Each number is 50 + 15 x the weight over its row's rms, rounded and kept within 0 to 99. Layers, rows and columns count from 0. The size before them is the row's rms in percent of the matrix's.

# up: layer 2 MLP up, 640x160, rms 0.108, rows 325-331, columns 0-159
# down: layer 2 MLP down (transposed), 640x160, rms 0.0979, rows 325-331, columns 0-159
# gate: layer 2 MLP gate, 640x160, rms 0.111, rows 326-331, columns 0-159
up325 102:59 58 50 68 29 17 43 44 50 65 56 46 25 26 73 38 42 63 31 85 48 57 16 35 43 50 56 50 55 60 32 55 84 50 44 56 49 42 32 47 59 46 62 64 79 64 46 58 51 65 45 40 47 54 62 45 21 44 45 22 69 39 49 69 59 67 47 32 27 75 51 74 36 80 57 46 55 41 45 66 36 52 56 42 61 65 53 61 73 40 49 80 55 50 62 22 47 38 57 45 37 49 50 61 47 15 66 52 36 72 74 60 19 74 41 37 47 48 30 50 68 73 64 40 32 36 56 50 41 33 48 41 68 61 60 57 22 61 61 36 67 78 63 45 24 39 53 34 64 61 44 59 48 31 76 43 47 61 18 52
down325 106:56 58 52 57 34 74 46 54 55 68 30 61 61 57 52 27 74 60 74 53 40 54 67 48 51 58 46 71 53 57 55 53 87 36 48 58 44 72 38 37 62 63 34 68 63 48 54 61 43 58 42 33 64 46 71 71 18 63 45 30 53 47 30 43 60 49 63 43 67 45 49 39 40 53 44 72 48 18 21 63 63 43 56 55 44 83 62 41 31 57 64 49 44 57 51 57 85 51 54 59 44 61 02 23 57 67 78 31 50 30 59 44 44 48 47 60 53 47 68 19 39 30 27 59 31 53 55 58 68 74 39 45 34 41 32 55 77 74 43 46 63 66 33 52 53 34 64 37 55 67 38 73 79 44 88 63 35 30 58 52
gate326 099:58 62 51 49 49 62 73 24 48 65 44 42 57 26 47 73 30 45 61 45 57 46 50 32 53 25 31 70 48 22 57 51 63 70 37 64 19 76 39 30 19 56 28 58 27 72 52 49 63 64 66 35 32 45 44 48 37 68 30 54 59 58 55 45 49 29 41 61 36 34 59 58 49 54 63 34 51 68 47 57 44 69 33 47 68 76 37 52 29 81 45 68 48 75 47 72 56 61 50 53 71 47 54 53 72 56 69 53 43 47 61 93 58 42 36 45 42 52 28 30 47 13 37 34 64 40 58 72 48 61 44 51 54 53 64 54 43 33 49 50 20 57 47 55 30 75 63 34 79 35 30 67 52 53 52 79 09 54 55 56
up326 099:71 38 31 47 73 54 65 65 32 26 39 71 47 70 57 70 67 67 33 57 42 63 63 57 42 51 52 40 84 33 59 36 62 22 58 50 23 62 49 50 60 63 42 77 35 57 63 40 58 61 20 71 66 37 58 44 66 48 57 42 47 42 60 58 28 52 50 65 93 57 51 65 43 46 33 78 52 59 67 58 50 30 59 69 41 62 40 38 35 61 69 22 51 16 59 45 45 66 18 36 63 35 34 60 53 67 20 64 32 63 34 50 49 62 52 39 52 48 52 32 33 43 31 53 36 44 40 42 35 52 24 49 39 30 36 47 46 65 50 23 43 41 64 50 45 68 63 31 34 80 65 70 54 74 37 53 42 33 26 70
down326 099:49 37 43 42 46 51 61 22 52 72 60 41 40 50 58 73 37 38 23 34 34 52 55 43 57 46 40 52 53 67 46 30 53 52 50 51 45 55 54 33 15 66 78 38 57 70 44 46 56 48 99 34 36 44 28 42 37 87 52 54 31 22 55 24 65 42 32 63 43 47 38 61 28 46 59 16 52 51 38 57 44 21 19 65 71 29 46 27 27 47 41 60 54 48 16 49 46 49 62 64 58 23 65 49 38 57 45 63 76 47 81 70 41 53 47 57 52 51 39 61 52 53 52 30 45 42 61 67 76 54 56 47 51 45 60 54 42 58 52 54 36 90 31 35 60 94 35 51 50 36 50 31 47 59 62 50 73 63 59 46
gate327 094:52 34 49 54 48 46 45 21 10 46 59 47 33 57 47 64 67 59 57 37 46 53 36 27 59 67 26 57 52 49 35 61 31 26 56 46 70 44 55 50 60 35 54 56 81 58 44 49 52 55 52 60 41 55 51 52 65 51 79 56 53 39 54 67 55 54 70 42 72 61 52 18 33 80 53 56 40 36 71 48 52 35 62 57 41 54 53 30 45 44 47 57 40 39 45 77 64 51 56 52 56 56 35 30 40 45 18 46 45 58 58 61 46 79 71 61 72 36 39 35 75 42 49 99 68 64 46 66 24 81 55 53 61 30 75 56 62 33 69 73 33 28 66 62 51 72 59 56 64 79 32 36 22 70 63 50 72 56 55 76
up327 093:34 53 67 33 51 79 73 70 67 57 26 36 72 71 48 25 56 40 81 42 49 38 43 72 62 30 80 59 54 48 28 76 40 64 49 46 25 54 43 37 48 37 62 32 45 45 82 67 59 73 66 61 65 57 66 59 44 57 47 60 19 64 46 49 70 58 72 66 34 29 34 59 40 40 72 78 48 55 27 61 33 53 63 67 40 67 56 58 49 60 60 49 57 58 50 31 77 32 38 44 58 43 56 43 32 56 73 50 45 55 57 39 17 21 65 39 62 35 54 73 44 48 63 10 63 74 38 28 65 46 62 36 46 57 61 58 24 61 42 47 28 38 56 43 66 80 66 65 46 75 56 47 52 49 44 41 51 45 49 44
down327 092:37 53 40 42 47 50 59 70 90 76 44 69 53 33 56 51 71 48 20 37 67 51 46 41 33 45 40 50 60 45 50 28 19 30 61 49 81 26 20 55 37 91 44 74 76 56 18 75 50 27 35 48 30 48 27 61 37 37 57 56 56 45 56 35 40 36 44 35 55 50 41 45 73 60 49 64 33 53 54 54 56 64 45 55 29 46 57 59 54 58 32 65 38 43 65 51 50 42 64 59 47 53 53 64 49 37 65 35 69 47 20 66 43 48 42 62 61 65 42 69 17 48 70 48 25 47 52 55 64 29 34 61 34 70 42 47 54 72 52 24 56 76 34 30 52 03 33 71 43 35 45 41 57 55 59 41 39 37 60 55
gate328 099:72 63 51 53 23 49 67 54 48 49 54 59 51 19 83 20 47 35 39 24 63 50 40 49 59 49 36 59 55 74 40 23 42 49 70 41 61 49 59 36 58 62 48 49 38 41 50 82 27 57 87 59 69 50 46 53 44 28 54 45 44 24 49 21 45 50 47 37 41 26 39 35 41 50 51 20 46 30 79 45 56 78 61 21 20 61 59 75 18 32 27 42 80 50 68 62 33 35 51 59 36 13 36 51 67 48 30 53 49 55 51 38 45 54 48 40 64 37 54 53 61 56 39 56 43 53 52 28 45 54 48 35 59 46 03 48 67 47 46 34 52 65 52 52 22 46 50 72 53 32 27 38 64 55 53 37 63 35 45 47
up328 104:46 79 11 44 59 64 78 65 43 66 45 45 48 43 49 60 42 38 68 55 40 75 34 25 50 47 39 52 52 23 57 69 35 75 55 32 58 36 48 31 41 78 33 22 39 68 67 59 44 42 35 31 32 72 66 42 64 70 45 68 48 55 44 19 67 72 43 69 58 49 78 46 44 70 11 36 43 29 63 47 71 43 34 69 53 48 36 47 59 68 53 71 33 67 63 25 50 52 50 38 45 49 60 80 46 56 55 26 87 55 68 65 64 66 25 66 60 66 39 73 52 34 33 59 49 43 39 59 49 53 48 30 48 46 43 49 69 49 53 62 61 68 57 52 20 58 60 43 76 30 33 57 45 51 52 58 45 52 56 29
down328 111:31 50 49 64 47 55 44 59 37 72 46 44 38 56 01 85 57 73 51 49 54 40 36 27 48 62 39 40 58 59 71 65 54 42 37 43 58 45 43 48 44 39 75 43 39 59 60 45 45 29 42 38 49 47 75 46 52 38 50 60 83 19 23 48 77 53 28 46 55 77 58 46 32 53 37 44 48 43 46 55 85 43 25 57 40 32 47 38 61 71 58 61 52 22 88 42 41 26 54 50 35 66 39 77 27 38 37 58 81 66 12 50 71 60 51 43 64 51 42 50 56 34 37 62 39 34 47 49 56 69 55 33 30 40 63 56 43 43 45 33 62 29 65 66 44 39 64 24 56 20 28 59 65 50 37 54 35 50 55 29
gate329 102:48 58 54 58 27 59 74 42 49 72 38 51 32 66 67 53 55 39 65 48 53 49 59 59 59 68 62 46 60 39 49 45 51 36 44 35 52 64 68 44 71 50 97 63 60 60 24 24 50 81 58 25 30 30 52 62 50 51 26 46 17 62 68 24 36 80 29 46 35 24 43 59 28 40 41 24 27 46 59 56 36 48 48 51 54 68 71 51 55 45 29 75 63 66 31 38 47 41 75 37 43 54 34 40 40 62 85 49 75 60 70 58 48 48 66 62 24 29 36 46 84 32 26 31 33 46 36 40 65 67 41 52 35 70 50 51 65 55 59 59 39 59 63 30 37 51 54 52 50 31 48 52 62 51 75 53 40 27 33 48
up329 099:52 65 48 44 55 45 44 64 42 67 25 61 56 54 71 57 37 48 35 43 56 64 39 56 45 69 56 43 32 41 25 04 60 69 58 31 59 51 46 41 50 33 70 70 75 58 50 58 14 59 35 40 44 46 71 55 55 45 47 59 45 48 59 31 19 56 47 48 22 67 51 38 28 74 61 27 11 68 47 61 55 47 13 55 47 43 47 49 56 24 67 70 37 35 47 57 29 50 51 59 45 42 52 67 37 58 49 54 63 53 40 47 71 52 41 62 70 27 40 63 58 41 32 51 15 31 62 57 57 65 43 64 73 63 17 55 57 62 25 26 76 45 79 45 53 46 52 40 49 50 21 59 32 51 73 33 58 46 62 17
down329 099:53 39 44 49 18 58 52 23 52 57 26 38 26 41 38 74 34 43 79 38 69 57 60 30 44 59 56 51 70 50 56 67 60 33 52 58 47 39 70 46 72 36 34 32 26 25 44 24 62 72 73 59 46 24 46 78 54 49 37 53 53 34 66 54 47 53 63 27 55 37 46 70 61 44 29 58 78 59 71 52 35 61 58 61 47 44 58 38 35 61 36 47 76 62 68 61 63 26 52 52 52 75 62 57 44 58 48 23 60 37 57 39 41 46 81 33 48 61 42 71 78 13 61 42 54 48 14 28 70 68 47 53 54 32 56 31 47 35 48 50 16 54 23 30 51 57 72 67 41 47 78 47 48 62 50 41 50 62 56 40
gate330 098:56 32 35 63 59 45 68 61 56 41 36 66 55 47 53 57 82 78 56 61 63 37 49 46 43 37 47 19 56 59 66 43 57 53 29 86 53 61 32 89 50 56 69 72 56 38 45 47 55 40 15 41 75 55 48 56 22 61 39 68 61 38 27 48 37 31 38 44 65 34 57 39 40 41 50 40 77 64 43 72 45 72 44 37 18 25 46 24 62 67 30 46 65 36 42 23 67 54 49 42 44 60 53 53 60 46 46 45 50 39 64 45 65 34 41 38 55 65 37 49 53 35 20 43 42 48 39 56 48 49 53 48 72 25 72 76 41 82 65 41 32 54 55 65 59 23 87 30 32 48 34 60 46 74 25 52 64 34 57 59
up330 099:47 66 40 47 48 49 49 64 49 41 70 59 50 39 45 34 48 64 62 63 30 68 54 51 30 19 46 67 55 41 49 64 34 27 34 48 49 59 37 47 47 27 42 35 54 87 42 53 46 62 35 56 63 56 93 48 77 62 41 43 42 57 48 35 51 38 56 59 61 42 70 83 48 48 43 38 53 45 50 71 50 42 52 30 54 72 60 70 57 50 67 41 45 70 74 65 62 61 58 48 57 52 62 52 55 58 25 44 28 40 71 77 50 50 66 14 37 83 40 55 71 56 43 52 51 30 16 81 80 67 54 39 78 57 81 45 73 25 34 50 65 56 14 40 60 69 26 49 61 69 58 53 58 54 44 66 25 68 51 50
down330 097:63 64 55 43 75 42 15 58 50 52 28 65 25 56 44 71 44 33 32 64 52 35 38 43 50 35 67 44 33 83 42 60 61 64 57 67 68 62 25 58 59 44 68 32 67 31 66 41 54 68 61 27 65 53 37 32 39 46 60 27 49 56 48 41 41 29 71 53 51 23 52 38 39 62 14 70 56 42 46 61 51 54 48 77 52 58 55 48 52 41 35 44 61 49 57 17 44 32 67 46 17 63 53 59 71 31 49 59 70 43 24 40 29 46 35 69 79 42 60 33 52 51 34 50 00 40 88 39 64 52 75 49 42 25 34 52 50 51 55 40 42 53 54 56 63 39 67 53 50 33 36 39 35 45 74 61 40 45 33 46
gate331 104:28 43 38 33 45 58 43 67 60 42 26 67 57 41 65 21 95 34 52 44 50 52 45 27 57 42 32 29 45 47 40 49 47 33 55 62 67 59 37 62 52 78 67 73 32 87 28 62 63 28 53 61 59 74 70 58 68 39 41 59 31 78 47 46 67 34 54 43 82 62 34 16 43 66 37 34 44 67 41 39 35 63 54 38 50 36 55 61 56 42 37 47 58 69 63 58 41 60 45 47 43 40 50 55 39 62 60 39 57 55 20 35 32 39 53 47 44 48 69 65 56 55 58 50 28 40 58 68 76 78 40 34 65 20 66 26 49 52 31 50 19 41 36 70 67 74 53 32 75 36 59 57 29 41 47 33 62 41 46 56
up331 096:50 55 56 44 34 34 58 65 51 54 70 45 59 44 60 78 35 79 45 55 41 62 68 49 63 18 44 61 40 40 40 79 65 70 51 40 48 55 67 44 55 58 71 49 60 59 44 62 62 74 29 45 42 40 54 55 40 69 49 55 27 45 58 36 45 46 23 57 31 61 54 75 34 59 54 59 60 48 10 62 84 32 40 33 68 50 52 54 30 61 60 41 53 47 58 60 69 39 32 43 12 28 90 42 89 39 65 61 63 38 58 59 71 36 49 31 60 54 20 43 59 57 51 55 51 30 42 56 62 29 13 40 50 68 42 66 70 47 34 43 38 55 60 46 28 36 30 43 39 77 48 58 47 54 63 15 40 54 38 72
down331 099:44 54 23 34 72 71 60 34 86 44 64 24 63 49 54 54 28 56 39 48 32 29 48 65 28 62 47 45 55 70 58 38 22 36 30 44 49 72 50 27 54 23 49 52 43 69 23 30 53 50 79 50 63 68 53 56 39 40 16 54 36 49 44 57 19 48 36 17 49 38 41 48 64 60 49 69 43 63 64 38 44 36 33 66 71 49 45 55 73 69 44 42 83 69 74 36 38 48 43 22 68 21 62 58 41 41 61 53 38 38 48 51 68 51 59 66 58 22 56 58 11 68 51 35 39 29 42 57 55 46 66 34 64 32 30 45 52 26 57 25 50 50 42 35 34 53 48 60 44 58 42 48 59 49 21 55 33 35 38 53